Each number is 128 + 32 x the weight over the matrix's rms, rounded and kept within 0 to 255. Layers, rows and columns count from 0. Numbers have three digits each.

# down: layer 3 MLP down (transposed), 512x128, rms 0.112, rows 196-248, columns 0-127
# up: layer 3 MLP up, 512x128, rms 0.143, rows 197-248, columns 0-127
down196:181052167158112116120171087117146118110136156121102148119154089106180135078177114161141066114105170176069114088165150140135162147113169153161135067116151123112160112138101138170112085089163098191097089096135111157109114119162112173140117156123145105126092139146081127114127109136138116133103118129105128131138154126169128123165139145094133090110126142092108150130115140115109126089148
up197:115083140149186118125066105119152096164101125184090109089187091187114154115162094102144168121091105105126087170057113110175155132203103163097091122163165071158076182149144156184211117144174102131047136114117134174135125133167161168158103114135103129172155111118132095112120154101142207093132151119091089130110075141144145122044079077115117096177111130164139140107117162166156151028129
down197:137094151125111122155119114091136196159069139161153128192112108176196072114126109111115119150084116163144061120153155065149199142141096123094102130066083118136113133109150127099111086081037189123073056108180160194120126155168098153088147101102149180121160135117141158147165116163134101101126139119202079092123102184142120145101143076004147152162127111146196078079095148099141105152081
up198:168121150138117129116144125144098133109110127169086159120115137188118146093175100172109096145115144111117171156134128200193104164177100073147087123129159128138115137135117100164152113134117100142115145102146118162074166125122125119081116186148089122115126145163089096152153163130145152143078070130156115121098090132179121072129105105076069144157124128138149101126082127137131142129113
down198:117126108125091074126121110132108117224160134165167185115060147135125161164112073096091139140123132133070162131159142120112105122113145111131152091091104132147112138168101123076089140112106131129154100112112109200132115102113134079144150135122141085078103125143139174170140118166103070153089151118167149181076136161092118144124074058115162031127132116102173114098113161090091101091089
up199:151138118090122141169139115087125101153119130185143105111087136113123191130174112181051109137147091088119095130104126145093215117159148188143173175146121111093156128151128135140118106113091086087048119104144065108091199156204121092098130097129071139152155133066131123132128154128115134112131137166183112204061105153107189081084076136115127102128099101099140116090113112161107150091117
down199:128125091188162132120127082075151175095055146135109115105109184186141125176127103127136104139128099152094113136133124074133097124089104166122099174103155169135126111108147145112113101123099125101134106126135138143171113082150201142170060126089132140153157094098149130109129118146141092138109151134092062081132110095072139193231100148130126152126137087130143119156075140164115077096125
up200:064118101169170187080141108101158155100136147129063124125118127104094117180116151104155137092134120134107093084191165161126127151141124127077096120131097156111096101125154134156123156107183065129100152167133086116106165095175077123123117136095156141180131127016174122163110137126143103140083164111150081135136105139174094126109110148188119154124091142109132143102116140172148211177150
down200:173136187121119119157150073108142157134126068154105149132163181145105142083114165104109122069154171147137102139093129084167140170108062134159118115096193124156070111120191129070142094156125164101136095129125117064072080117167115145121121107106121117114124117106169128113101122144115204113138106146167102095167157146115145108085173121157127122118106086164128119136099175127086122128108
up201:126150101104161114105117153155150132116091098094087072190097172173119164148150149147156112164151130121119141108116162127162102103089108172083093057147120063125139155130131103138046101134126180156131162121012110150150106136083172162125108150124091124126101116101107141109144112139120213136143081172125129111187152151161169119144092090130190115152130139174112114163170066093152173061044
down201:138142047160142111117156103124124113111028049109071107143124213154099166089126167129104181114153101118177207110174104165173145107111161097173073152108097091127083118076105114071107140096117128113166100156147138109138118129074125171097145156136122087097171096158103137119153158161090126073154155167120154142131135106148200087186122062039102166083114112124161098130181157152086148087117
up202:056148092116109136138098145118123123128148087115172173130137079141114158150148136052137166094163169167184122164148144167144076133136152138149184138121094133133097123141135077056080095112120153197122135208106156116134126122160142068128131121145095129153178071173149141102186122144114122129093114161130115154146164129149102163128129136101102184126182135090100149101059135131127177123115
down202:145117131142177154133157097131131153099151129127120106120118113077143144110157148110117111125076137110093147117131151117113110167057142110119078140139123111160104061147141159107176124126076133123093174079149132159111098125121111178136100132170128078098147154128160163171045122129080155128148175092120149123164109109118109118125186131060159102146124129159113178122189106143123141126120
up203:100173161118147102131141112133111145094144150144137158087118122072089109167131089107109160105131117135123125150133185178153123155118136086115141116140113092136118173104103142179105127080151130154131107096153128167114160175146185145087111130126142124125127108076157066103127113133135131128144129129140128103074093128106079130185162078102102076120140127109121140115184081174122108177116
down203:085138108086180138095082165129105136108152098081088154116122157140115125075119093167103153157148134124136104176167126144140076115112133060083069172131167112101093118131147097100127098152100171163141145144130098090094141098090129113127158151124126170092147195144171137120111149136105155104094088140117108144142156112108128103114088102121131156154096098106164110111126077123109109098156
up204:159082060095121091134123060118162140064138127124131099125116167075165146123151096158167158132177134088133136147084123117126215106126157125128167089116082101185088137103057126092125149102164135156109076145195125157058155136093127103097174132139121129156108111153077132092144102143133113156088121149156185177120133192088114064112161101110155158150098136207144110158091140128075111118094
down204:087132158121152110126165169184103126119111045112200098147071098072140087114064169108120129130187124100107142149125157170125124153130088162122193169147146124110189117104158119158083073138122129157113156151149121076119133107146147088151164158109088141120104135123070111109160147131138084149141114104113102058101157065124145054134185155189159151192096109148114140152127172119084148157080
up205:153106109120052129175130117050110088127107168087113181095172137103118137176076130165155087092111135110146188158091119118111154170109129170165132183126170116141117155173113127112164177148118177131144132096145083175071125154160133152136155118098100140156124142116142084109126131050111161119153110127156160111092076136120131085142164103214140146086122113104161166061118184159114102132090
down205:130163128137137134129163107070209174195180145134129131125157105183101147146132131138087141180115076126089120154167140156102143053147053103150212112077091140110153129083112116183144157069134135139181122110152150174142125067076104179145142161106141170140125091233105159164097110066072133113120090144113057123141152186177165204122105142111138160093151169135167099135166126077126107110096
up206:144120163044161125116151137164169147148126116107153094107122134132118153108124149159106126111160174107102143161094135157121117147140150098164091077163138106139091098100135134054173135141205084197082151103128149163090140166168119107108079193156168105089143090132130127044171176153117172115119130096129099178093116117064152135121094096132146116105127123088114151124153088148101107120137
down206:126077169146123100115164125135130165119137105078165099135102152082083136092085141133079127151137135085144083117156119113122109143112153164100129141095143107141101153137170147146057077144105117092054045187144149176078129103112137164145117213098132152097095151152179136112127127152057170142155137120160154121133127165200160076193153127140116128117093158152151110112142130154136071085124
up207:122094153088114096073105130137157118133150139139100059131129146097131101155090115101144182063136129107128143114144136126140119119144113149148126158146120158118065090153076136092125096055133165139136163130112133111154173134132180180128147158128121124071119125064090098102114090099150136124162134090113176190087134150162153099147126068124126181131122126169153151172125204147143096169086
down207:156146165102163121125117074171099114107120095068087144142131102156141129113101121165111069150105133198111122133105115122064097149121121093162116104138141132156125113133107111129130146136130111148144096105092119147088154092118121104121185114126081106147139116160145140095112131174086128174147124121094126125182100104138143169150107141123131145104077078141169115152160089146079102077130
up208:124110147108085134125173049104107171165154174122137136190133166023109118111116088158166129128147128107178155214162136168148135089060130111126198160138109114050074127080161151162163119115112088153143072115175118053226146117181122146113199130181134131058115094186118127085140114154114023104112103147177083125183161161116130125148171169134080145096156151115147057169134148127119126084064
down208:136089176121112146087143104124132055058225148200163100058195147124141167176158186123040129106227133136054158096097155159129077147133109071120134139176131021155190067112093147141133118138151136122139109076154151092167112109050059128115231068156127110090134142148087134153080106128140119074112068148116068075197180117065112072212103117097230136045109156140134067150081101124144123149079
up209:091135102174163102124149135127144095151145095125077101092101071112142073130116128131142221102191112130122153122134181148120123098111105119153117085103083102112107122120174114123119146063095136128072110138131049170106153151161129133146086106117124161146142069134206091144150132152155174148148188101117184102103195079094121164180113150193189165043129097147103098122104131151203131121120
down209:103142114110116122147076046133134127162132168072185126080068144126141097132157098148125070136187124119140157076151133162112114195143167133172133109122094140122121116086171148176182150201147137126122124134145120146119128024123082087130188129106107055147103141172087151160107106094137147108077150141147154184119124140087113132176112100096123130116116158078077145108190173070124144102166
up210:130153107209164123152150104135080175118084135108106146118166110207119097171129147114104115129102063113110109090099112050145129145107110074081108109084112133169108145097164070125184123129134171092127136138164055174197128135150123063129110092140098038111140101109134119165186197107159160115146122119130124171102091163107099065152070133081119165094125119155119077102175090179116104117132
down210:117124159118165160095100131093072100097120125100108146146139160163157103136054115140109146146104124139117158090163095112134067123103146134189129097089130128121093124111085136088135095104117121118141128173083090088121179102161139077130085112129090118149106121133105095115133103141134117124090184206086125095116114163122110068126161160107081115079128106073148078180116150118096102108101
up211:117127142171100110094091118115119057133126166131085151113137112156099107140145149131098152112112118136064183168100144150081122112133132141092126108160116134145164168139180185082191123148201161173082030110093171103115131110215108129115118154162108142093060079133209171062131181098104134095078143184155126168168176097061118123131133136166144121157121084108107134058096127092198132137114
down211:145114144139221054109112085149170079065092142161087089163114123132111105110153132161114182110124126154190154174121123194098135126091097104166157148130069091167141067148127115146064094135156152158059086137178131168172152138092072133185088119138138149105134141158080187140116109074144241100094083117148144097111108106140137077105105179164124110158124122073177120146145106148159124152115
up212:128103131154131131139128120145150157129098142085135097094110109249112161123053100117086150139174154054156095104116096133120148181153172135162137127092184121130117163171084156168099095053114177135143110163123141111139158129091108098120090135114126132182122114145028133163127135147125107100050129098148135136129149106112135132083103119167135130143166105120119148166079144118108158085198
down212:123141101162138088100122130128146189102156105072092121127136130145104121149124146147085131111110103154142145104139161077123093118122119109126134178122136122148098142153191143110136143123140157116087180079092112122108163144082085082151115144046129142105137142094148137149105081169126162133126122088089123086175071096144114096151157109154139102089123080130049154050109118146150092159140
up213:132144176126107126141083079043134132169128168112090130178105177130121119137131079066154127093137137154156185110081147112128125167134085199102135147102133140147125062059146107150113105117143181081154171087115137170172111111138151097125182199170130105133157157141093178172145148119176119201135149146153134171159145138136143109124137137104110130102163020198168120044147171144168097084167
down213:120129105163112079114129144131158093139125119073138126088074090191091152111150108117128140082121070098065083122098121182147041164075217132103193120142106077168107142045087077146117117123086118103206092106095124060111152156148123090103098151140111108118115126142106170086125124062092136105082149132139117132103107073130161150207052095134109110095169082125107153091144172158139101156163
up214:066098140055087107135180164100145118161100135072210160099150148129139160118163093105126088081115101112188122065100154155174186180098125124137111079142066136098143170098171168107111096165122154139097112138152058122092093186161171183129176095146117101110207056127124074170186164157143116142083114120099115077147096161071152049098148130103107123165106096091092103148168190122170103185148
down214:146092148083150134132178147121170130135096149148090102118092140113210117105090086142086128099156173143119139074132148134114098074203176130102074094100094097107097121133150093092130134067109081079057168137110150117134122178147092099084192119066062122211078096117176200154179235102186111135146162125188116124151177190163171106125106121102072130089125163127007164057081101191117130072166
up215:114111132086092141088176083127130115184119067182124103134144124136128052093138143138126120071125094122095146096122090097113140092085179162207089103142127183106107101116178073185103154134171126054142162138109088153110138143137146121150164128125180110173146095061085117073138199158147091162123127118197178144147191090137094192106129152113120145116152085119120160142144176130132142154153
down215:140123148175172147150106071118096094074126131128068128148088136167057151160083143141130115134174118141126120112144103108089117172086149109132142102163084146130158145118186126158132153199159147060119138091142120102123086108127140123136075148146102112188132137177138159095113194144126104177157116069122129122082116070147156049130136169089131151103118060165156082160132203144086150127082
up216:122070113208121164087113107103164113124083106131156145119152156142060121148128114058109094171077135159121191113139175104097110163178100145111079111100092166214131124154137142136138129147153104141148108134122071148205063082189126193137183106130101138138071103142161130111098184114152126139084063125169076148152135125122137164140106129101160132119092105147167094179168132148135138107134
down216:117147135084079111106174135133096145205109144116111199087115096168178105117117154109106097126146145055141113100125150108213100152136113114128165142193107129118119135149120189149094148064174164115093169130129162131118197109098119100118038094115148175129103160102084096132045105161097128133171154162202166084134121173153119123131164107178088124148089142119105152158158144113147124094162
up217:155112105100112080109159132098118128163175170101080157153101153114129124140100171144136159129134177121084160115084105132119120119120145113094067080123145140161126121115141115189114121142149109187102141152176108116110145137115148156119101146134137151124145142140124149126188153111093130166082103104142093157125093145155119093115124124136130149103123135075148142129109120142109132192123
down217:163136108167137080115128096143079137100155152173141071118140150147090113138119149100130139126081153173141151115142148147118088144074116083086063095073113173082108125154180125052133155138116120085161117120164128133089103142116126178093164188134122120104079121097162124139131224169133135157086155143125131134088157189138167154160118139146057064123125113134102198094129139130081155132085
up218:128127112076122119186149158080129138083145196207154180123145121139113133175156108104099149085138145117094082120166131097070103135115107103115128109168193146147112053179127138172167103132094156149151112134165084171118101102153169125134138128119110119142145117146135095092162154133125077087062083185103100147122125104108149105143129144160104153152110083180105131153132151179124117132159
down218:129126117128101157109084180171131174125110064126111144120085151169159106128129132133135107118125109159146116163102100133093122156150131106135086092140127118173150126113081129166169125122126104103092113114166096106122085213114112117146143118143071116161108177109072165169190095181143078092131133069113110135123161133135132110102132083106089127161141175125164141122085170160165131162136
up219:129135097119122114106131066137145182133121068117164120129077037068196105170098083084103125098104155198113158190024190063139162104078160093138146117243150180122132195187133039084193169196143095073114162112111113119164103101142120121161152099088131138143126068094174082068122144076183143140137120123146135057141104161131156181116115130121145143163101133138106122106063079147176150105132
down219:108079066068122133088089101191124128115126156061093088123099114146193127156101084154170165103158144179139134153083069087075184088159124126118120081117168142138124154097130094134149125181133156098139115111129160063142098149084120129188088180072132145143144211080154118116140086078182109139159189148112111139133154150129211179062094114116136119090141070125186144132051179123150105071088
up220:131139145126115148132091129164124160140123154120117138120118167125149148180110136114096147160161076148158121138122152136119107104154114147158182113122135132101140162127146135141110117156154104103119089096127143137121102125137107147099143136113106060111135091163123160126146139093110120124121081133161113107129117096133124119113112091116140063182184140098100154140118143086111113117157
down220:139112107124142115105151115084120119109161103116133116105139132143117069096102132143138130100136179139137127129073130117088150160121182126096123105100147153187133144145124171153134135040083130121182110162152101089085125091124128124144125163111130213134115130103103160130116168164157115163121116154066117157087154181122148127026153170101165118115116111153185100124195073182141165133149
up221:133134121123094073140117142105170142136139123175117208124104132139172093132124157151119108131094092152137173167148156134087146150133152122127081145197132082155147123155129131147186118133109167124127116137139129124123118139158131087119155084101073084151078042144097151086132139139103140044098172119132138128098110107121110093178099129127128151114093158161152137130106051142103080104119
down221:105180055129154125138121096155114077093113071085104150135187105140080122122105134156061127100091127188141114145192185072128164172205071071172094189103155135123137201098128174069154100115126167076137112128148177101105089125117127211165157089184132101183110180150125115131107136125102113180143084144059097119160197107139174109180115136130123160109090089150090132192093077141097142195158
up222:136150095126099115087108167096174126146144155056119122140111141178124142183152111158148142167144098114160131136084176113153076086130130165102154111107140069128083136125149075137160125184129155149114124149103193137191101109132120123091110156058155131042152049123116167138114154144075143149062089133117175132166170110124075132128117082136114131138084132120123140123099111149119154136051
down222:115125138141135196067132080081090119074129110164091137146129146142075092115091130207141126135158152108171148143150144104174138100067096082132094136116106130101103134096115118112150098190129122167145106163134126115201170122125133104129134168123106145127114112150149108108100127087058170077131058127174143110051111166152162123099085060130130149085150136099116148065135156117111156119077
up223:129144117148079144102125080130096176184144150094181134119116119101157158099124143146180156124154114053137124140143166068110066200166148117144110109130099160140136144081114181116167129101126159160137127191153152066111143123173108148142115067118108100126168130119096150142130119123115075119107088142071116149176161097152161137105123166092039150174163127136096128115084146122097076107127
down223:110097161165097083106111163100108153138154059091129135159120132088114180112162187092097117156112116088176085139128093095135090142141157080098117120101129076084130146139102124118109108139113122079122177094163095118100082114092147126092079085111114155139078121065080116131140139139132128111163128111110156105165099122108108076160146034096166117153138140095159118075141118150170115075125
up224:084123062148181168160088096111157167099110147010130078140159124108132038138096141187177092104093095111128138170135107201113115161068142090108156098077098159025126140158102045143095159099172132118092065075113133106067105137109137148036154170115190144113131116078166128132168118111111100136087106160147139172183107133154114174100155086171082098092133127112117111145145117158168139106102
down224:099179163176089106137134074096106133188147120059134198111173120116124088099122120114087146108120138187103104085071118136158108117154067115140103148111105091109094155133187204095048156154177130125165089111104150136142064167188120160130165075128117132136118077093174154077086129193145135114148201106143093121121144122138156111091199114147122132125120106133056094078124177140108103096011
up225:115108137174156159160049121114170060145114104136094100163138110160137107133109145157182123156173104138146155131193191152106168112137079150122101174092139102141155136176111169115156126134142172137108163154098098159151137142142100123101138120168099094093092125147103112111086132157146130146098125135076091141094133143151121133143088127140097158162113171195094101147083093139132065107176
down225:153225139132159117163182103183107182218042142099104134165137123092060128152141126124047140132115117143160108132100106082159137168133124136160146175185127156110180119116118123091113120178145178166172109100117181102146134165083097135114144132125168135193101180132111183126051109143078142092163150083083079124113177168089161089093141107180092133139107170133103143180108121104090069153151
up226:120196141126110103078086091091108072158158150101126168130144119094124052169151140111099164150133141141162130155062155131118107113116122123073119137139178125135117141192160129126138141114151091095092159142093135129154112154131123133187135130132132169161148079133130134050175138158116087089132177102143132091123123094120093128106073125134131115140167114141141127098153076151145097156086
down226:067095132135136156058134147155131200080131114138133131113117119136093170142095152172125102138135122162083110077172109072151103120133106113187090154121111130093151110054133145098069097135140161145127121106177105175089122123142124070152086171131133122127118099180164139107157138073148157185121107183145102148154123082131121115012118103030104084111095076108075151138146140130171148055125
up227:086118133120116155140125093139098103153158130170145161109127146084136090164122132057107134037137152054148185161131151125093118124123120119089083119146139146113068173131087184152113159149098096082128170127141140167131159115188123178131141162039163141140071169126115104145130118109207100133053134120117112099146126124149093113142113068162079079119156152123104088225093133182146158107183
down227:092073115146157180132108168148123129164168135127137109066095122218117171144123126146170055093097133147119096135133155084179128168129164096161099117121089107169148156136148086155160104144148107170078121209106111147102177161136110133101144085147092149130179100152098026103158110087128147138164125096110096133120142167133162165124110123109168147069089137125194161103102148094128119052140
up228:131118141098129181064150126119109137175121130144191165139099090134050127173157142100108110170116187154151122180134102116190125198186123094107132142161126177196136148127115134087111052109148091117140132123113152103134131112136162103180130093165122108078081079117082158121110102141118136155109087152199074123135146131123121132136055092109137127123104111082101085174118172118120063144130
down228:136172150145171077113103103154121167138167114162127131134137110111103073172072102068201121109128157099059190087076133097092127115151063109094120157101112123119128132112159104146122184149166064113138129167100124115098110138109095180105156110128103135142117146108169162160093132108161064101107162128120116084134117136133149117190219175218114151074217130108127136166099171095126134120120
up229:091124136126155172207098121126131204166149176107106158089080106167149146132165056105143170215169186116108132090167119139140158130132104141142060129147120090131097118115148093117186121139124025099110134117109100156153158162167123092095109104156131124104100156161119155144129169138109109169126130091100127142093126108149121095059122106149068108150125071179146075146117086172158158096175
down229:114189127134161163074094122163112108206101094090132209154080147159170141188100156143154144127144158179160036148095123065140146134149154115162158140123117122140140142164134116143081084119127151128129090119124121170170077179116137093077154111104117160107150166138119178136087064148155122077140106068100125109102131135122132113044149133193125118112129147161159053157143142107116123110107
up230:089142078167143148175106140183100089156185158170118156091141129163158098179134067075123073156136122101128141171098140156133144152138090133097099109223138081132143121125174073144201126096069155086122170124075148154119121071129075137116104151137124060124107123133126102118112134114099116165117132146111128144123151089134121106091058163091154162122123145207138129127150107100113126103112
down230:165173149123138128113158138119126113059067139086110086139208153128115115186084153095156144108148155127153102098066103117139128145104180069106135146109143165148128109166119152116065138108208120061129115185145088144148079146144121131103134153117122131139130131127153113097130165184115119118099107152100116163140165170149098163113100093142096092110126110124147071185118167120095158126124
up231:096144145095142147137093071157181146133141132172119170110138088127168072169164086067163127115094115030102125140139144144157146159082173116231160076130116121121087129125079185177175118067091107059098149113097107138118117118166159096194124116122103166157188173133142127120136113106162122099129121206119186119143127080114075076137089177173141093119116069100091134176183185097197196105165
down231:153144154153124196084111106182197129188092116115100104091091192191168110150122083062088127193171146144123071079209047165097122111117171081148062135100087135129126123149081135143172102089082109156182122064186184198118111075039103073120149099169078134114125143193136103136130084098095119093118156209076101125095129197146156190093128194032156113122081139102210125166145145056109126094055
up232:121070106141110128141144120082112113126112129122172148134102154157176093071146099121169106065157160099185076091089153122103122177123182077112130119121146099116140105141116162077123073118151147076117128101123151166117110148118097093108140104144115078071182123133058125105095161115089144106144172130110112175108121140099167122144105186132104077143174190121151165130106181154137114115148
down232:130136119177103162148104115092031110103132111193120135197191130151122064146146124154151071114130144098143153121129087138063126130109110119157157136086045112116146154128130166129120070141132127115108139104080088130140139112125149073164098191156152089044085107118103137118130149126130143102121180141112126141141110183135150151166142135092136124125112125100135165095101179051158123119143
up233:148079093165095115101125209139095087131085132140154096196122109162153126142105127117199203101106110106135146149154049055100190143126103130088130104117092045158119101178126103139151124100110120143106118210059118158152147085078133170103155105135113102148106076134114148156161153157118128102121106189177134129120121144199126146138128178195206138127185177052129074191139173154068125127109
down233:099189150117176067109092091191180148147121117124179125145064158137125124084132169150098142121197101145135136113179211148086159145193152153117148060110104126129114078126128161089153150038154088157111116114122111109105061139123141096107110127203106141170072149124138129141128079120173122153085108101124170115102122056149141168167127110144134093140113159172078128128137084084085089125115
up234:085150073115095127118098140185073118079129119114120149191134117068151081178157158113111140144149060085118119147108109124073121121107143149112127191137075123143231191089197155171078134128143202132137056141109111203138105133157143173113128071076176102110086093136081163093106110110098147135143098113083124116107130187144148121143138135142120139101124094102046106062119106091106135222145
down234:111111132166105132127113148122075125147146103152158116152087095161169097079165112081122151098125129102185144163084116151110127059082087099184123178146137096073120139154093139111118130102100185145094097099150045177173071106128127150125116097196161082083123146086102135105106048141105123109087153095086078139112169158145075105196129125145117118122094087158103087126087141114150118099137
up235:121120133134084176162121132168131115111119117143129109087105094104129120117150125122132113090201136149110161151139091148084121130128074164148086077159157132095160168138222085147130160130172098094146091134144130183117107162127127072059142149091148167149131155065115127118176163163135101141164147112114180134190131151129152139145110114145121145107141118058110134190101114175106160192041
down235:157131086091133123089091152164087136131069144125067153094099057114099204097151064101135127131116112138132118116121142117124127166088153109089152124140115125100153132098093087103186115124107104105153102120129100105119094166122100138164069108073100134146121163136118097100103203152161148126127163130122093134102099154133107079099104127137110156120108145113180119161091210128099084086116
up236:102162091089126157155168091176114150092096109200140107092140174166117105182089200098152101098141133097118144182128083136146115095099123165137174095133129123147146162130142112100173059175145158133172153118146151122075125074141121115117153133169114155159072093173157125121128132146169116174113118185161109152233097086072088191111133124048104136139153125144093031155138197101103102137138
down236:137125132137113091101152136121044081145128103144134132077082176117154122132116168149132119134147118169104080104145164183157128079196175204109147139189131132129095133090141126048156158170183087177173234083142047138158102099134170113113114129088067084188054131200182055086086081094148114101199179116218109184128102042101130157125218166100133139165131106185113056118125083144205128070130
up237:114143128100165104142091165106180106105129118116053075082133177139140129119149077172140159095105166127094130100092175133138116103133144134140101142165078098168134124135049121147161134116137102141113240125138110169113079130113130126139119216178148114120144124142139087144147150136169131142115135140124131154142128154159129122073102152101141144137132144096174137162179121113094105182051
down237:155155128151147119106182095160067182116192120100191136173114117105104115165146173092116093084129215161196145134086160131123134168144092179135122083126174157109148165165124110120103088132120152116173076144184102119125135115152092130108181109161170168122107149123157172186113129163106134139165083084107117064105131116093107101140188128160111087126152133157139140134149114142089175170170
up238:148110148072180093109169130071127138121123116160180172133148119099110216148107168111143142130121121131135061148156071080151173172097046158120104079082073135144114125176127120079112080122177160110162179113107149170155216096179164151142084143118075057095155106116106107117129143112126138141093086192213086206129161179134094097124140112136142143098134149154119140125089143086103122102152
down238:128139106156150075115089133116113110118173160130158140176157128090076136101148103079136130105102166175114209106077118108114145109177140183124144137082125102118154120072110156099112164215125101119158119134083166076150134173152202204090088085188131149095143126080116120137176172129161109154128117158151099097109134087105139181057139175192146169084130109130147165095144121147089169075106
up239:104091120138143130180124136120112145134154129137158182131158096094119155081154135118095141130186127181143082132158129132120176103128225090173182153150135104161158136160142081173111089118131120112065095209061127106148092129167150138138114090096087127137163118075079086127149107121160103191132087122122126108137094145083147146104066039104128098141154130138077106123138119117089122135166
down239:102119142131114137117124120193136151123119085140075111116103074149170081127098115143101144104151092145121126198141110139097103130112136122097104143101160128119101076155064093120118154133107152170146145045158108122112122166170131100129093108117125122160140157121154096172088148155130161123134155142167093179117146166173187116136149126082138095142169177135140167097122182149145121170112
up240:122086123146089099112124062086118225105151100134196176195090093198135126192076092102130101088146162097140140090075111114113149093140116151186134142109087147147158157097159116115148113068152149054126130126076126118105164119121137121070147094174163146100154142176144175159138130181072102109148126087108112126169109203118138151153107097176099160143083131129098114183109126129100165141103
down240:172122176154177074131114133103218096102127126101116125170097113180086120135142136129035197116153115113127144106097138094126090120115154130102120158141124159054176098115168127121061097143106148125096191119140094082091108161131091139115068087124194163153135150137100104137090096129116109088081120116120136112139121086089121069079095108125161127124101189096157175097087095152087075112119
up241:125148090186137179119139111186187123147109160116121112118126125076189119087161072169111121095126126118164136114154139148190160185088095119062114077142146155155169126083156091071102152168118173088134086113111124036029115111176153151112105129073112164157143128132178054164138076091131094138122143198174154091134115103107072155138112132107172098121180169156112122083124081164175086116116
down241:074086104103158157127173107166069065147160127123162161129151110070130128184140055143145137107091128189095160160085055129082101143101118137095078109081133152119145093096095175108115102162133130138145124105103121104171124129155137105123157124129120183108090126131108161126115099117121162134113146179130136158066091112104119147102180129138157090068141106097087145135061104103108105125087
up242:098154102110146118121138156143068109170160151167174171159123078138193141111161164128175121150114162134153112105157176160167126109125158079157115194165080111143098102161128107124084125153164126123132076139146102122155163134176096110082107074143127124092140136155120133054145086145152148180117107134178112129111202126086141137112116113124088117137109155120127098107115132109101172112148
down242:152092134154132149122117122145134152069121161156167173141133172142130142140127177125140137101132112133155137145127155139122146146138099121066110133079130145135123142135101144121178155206150135125109091124134096174130136142145136126140087131096102157143163161110107100117129101150138105146123130109144146121148108114127158075190158140135152107135161172129139184177154144116170136144117
up243:111108102129115151101065122124145062144132133102100074163104152123149111122113127163108115147103103087144137173107093137190126091130132148117139076154142120091156099130122118167093164186156113111103113101116118076138079127142176118135131134076104147187118107125130135116093102096131086107169120127121135103113087169149152107160139156162141131153144155150155158121142135134137123169098
down243:128126173124084116123117125155136096079069098110127137108122136172119108151124104109165105117171123115138160095153113157140118090101116111169127172120156129154129160131155168136193156120132137155108140139124115107103121164183085178160093115135084160095096140101156105185107130098192186085133153127136139080147077143118088131096119108131111212128085103198087139128160112049096172165063
up244:136150153163142159170137147166171157144130124171173140105100147150160120057113154137118126156052146109179138093130108141151130113149029092150090137137132121109173134166124147099076129154136078084132155106120096137117160125145139130185124112096138091114190133099165122111110151084149126131178124166158136112107139128106074139188097156089131085127147111149167170106115119126150157090147
down244:140112169077162156123171109143094139126119098110135139140194081140065123129168149100096150146113139131131094102088053132146088149145090100118151080136096106181118090168142152129128166145105115079220138130071110128105171117104165134082123126074136125089120098080161119125200157121143153148134167145114168124109152159095083118165127105077100048142150136139162170056187099122118086184156
up245:118093142094155212109174083147107130081106163150137185111092087142134081150147076128086114097142093128162113156047173150140068117106133119092142167095093151098118162126165118177166129143111109181131155119145082162177142111138094107089074084112101108061099081093186142095146172215174187080121116146163105140128134138102165116112084199118116137149091070092123091152095128153090192153135
down245:135123083134127131082162098155136090132062121124134104155157064147102176108134121155154166152142067132125185116126137148155169100139144130069211146093029122107155157154131098151157073127184185198107108130139149115141130147117140122171177128106161066088101116129090140148154143190115195153094136125178089131174117089040131082135163089121160139068144158079128063053099176087124143163068
up246:125113138168134205118126148124130090168139155133106169097148107117135113121201110160138137113151128149159099097141085067125092148082084164122090122157181099184121143117092120152133142131149123149146065121127159176118158117164157083120107108147082127103080116161105164158136102131133162121146154093142129105101159073126115138139101145105166178152179153111147159104150104129121107125156
down246:127120144149100136146113131117124108114126121144169120083129154100086084127119120132136147148132153124156181097173182139113138080102106144131171139113081085061131116116126180083098158126158116112096174128140108144131140100147136134183131109075139065181082073118158118161142103099109095127137114126114126121116086161130147147155109139080081123124150120123089119134186113145132126082136
up247:138123086119133115115162146116078187143140117121125103143153104107165087167170124096112145113141151039143140096095134086119124082161150126112111107109103121092129162145154139131123135150142132151125097163158210159161122079090122132131159114089153175092112105117104185098171167046137155151135188104145084157173105190147087161127131140050108111149153121132079137140077151109156140157187
down247:156198150119163110162124159128103153130128112117133106128177124118157091128131094107088101167132140159105112140095156111135120168130100171123145131124165175116140125187104119121141165142083111144132126129128162069137092123112146091113138105190135150102098149092120119093123092097148111157160114110100131148136117140128091144167070158170128143118142162161134151106156115086108129148168
up248:124135168165149159146157119128175062091130090112084111175177148111079072118149093096108122100108115112107096153123208150137145041124108191060180107104172129169106132089077072146102137084114194110128137113173115115153093110199149193085139136148058148148144072084124154073176085098127167136166089095186111138120182128205133175141127086157086082132082093123140168136119157146248116101177
down248:150041141134149151184174161122143068148138103092061156155149168139067074156141176154126049149183118102048145171113159152129102126077101090090075157108091138202126102096150097183149075194145145065120062061093067106169125102108071109148150126135074094143130141046092148103140177138115151097157065167134140094073168132157121118071128116139141115126140117127115157214173151082104132154128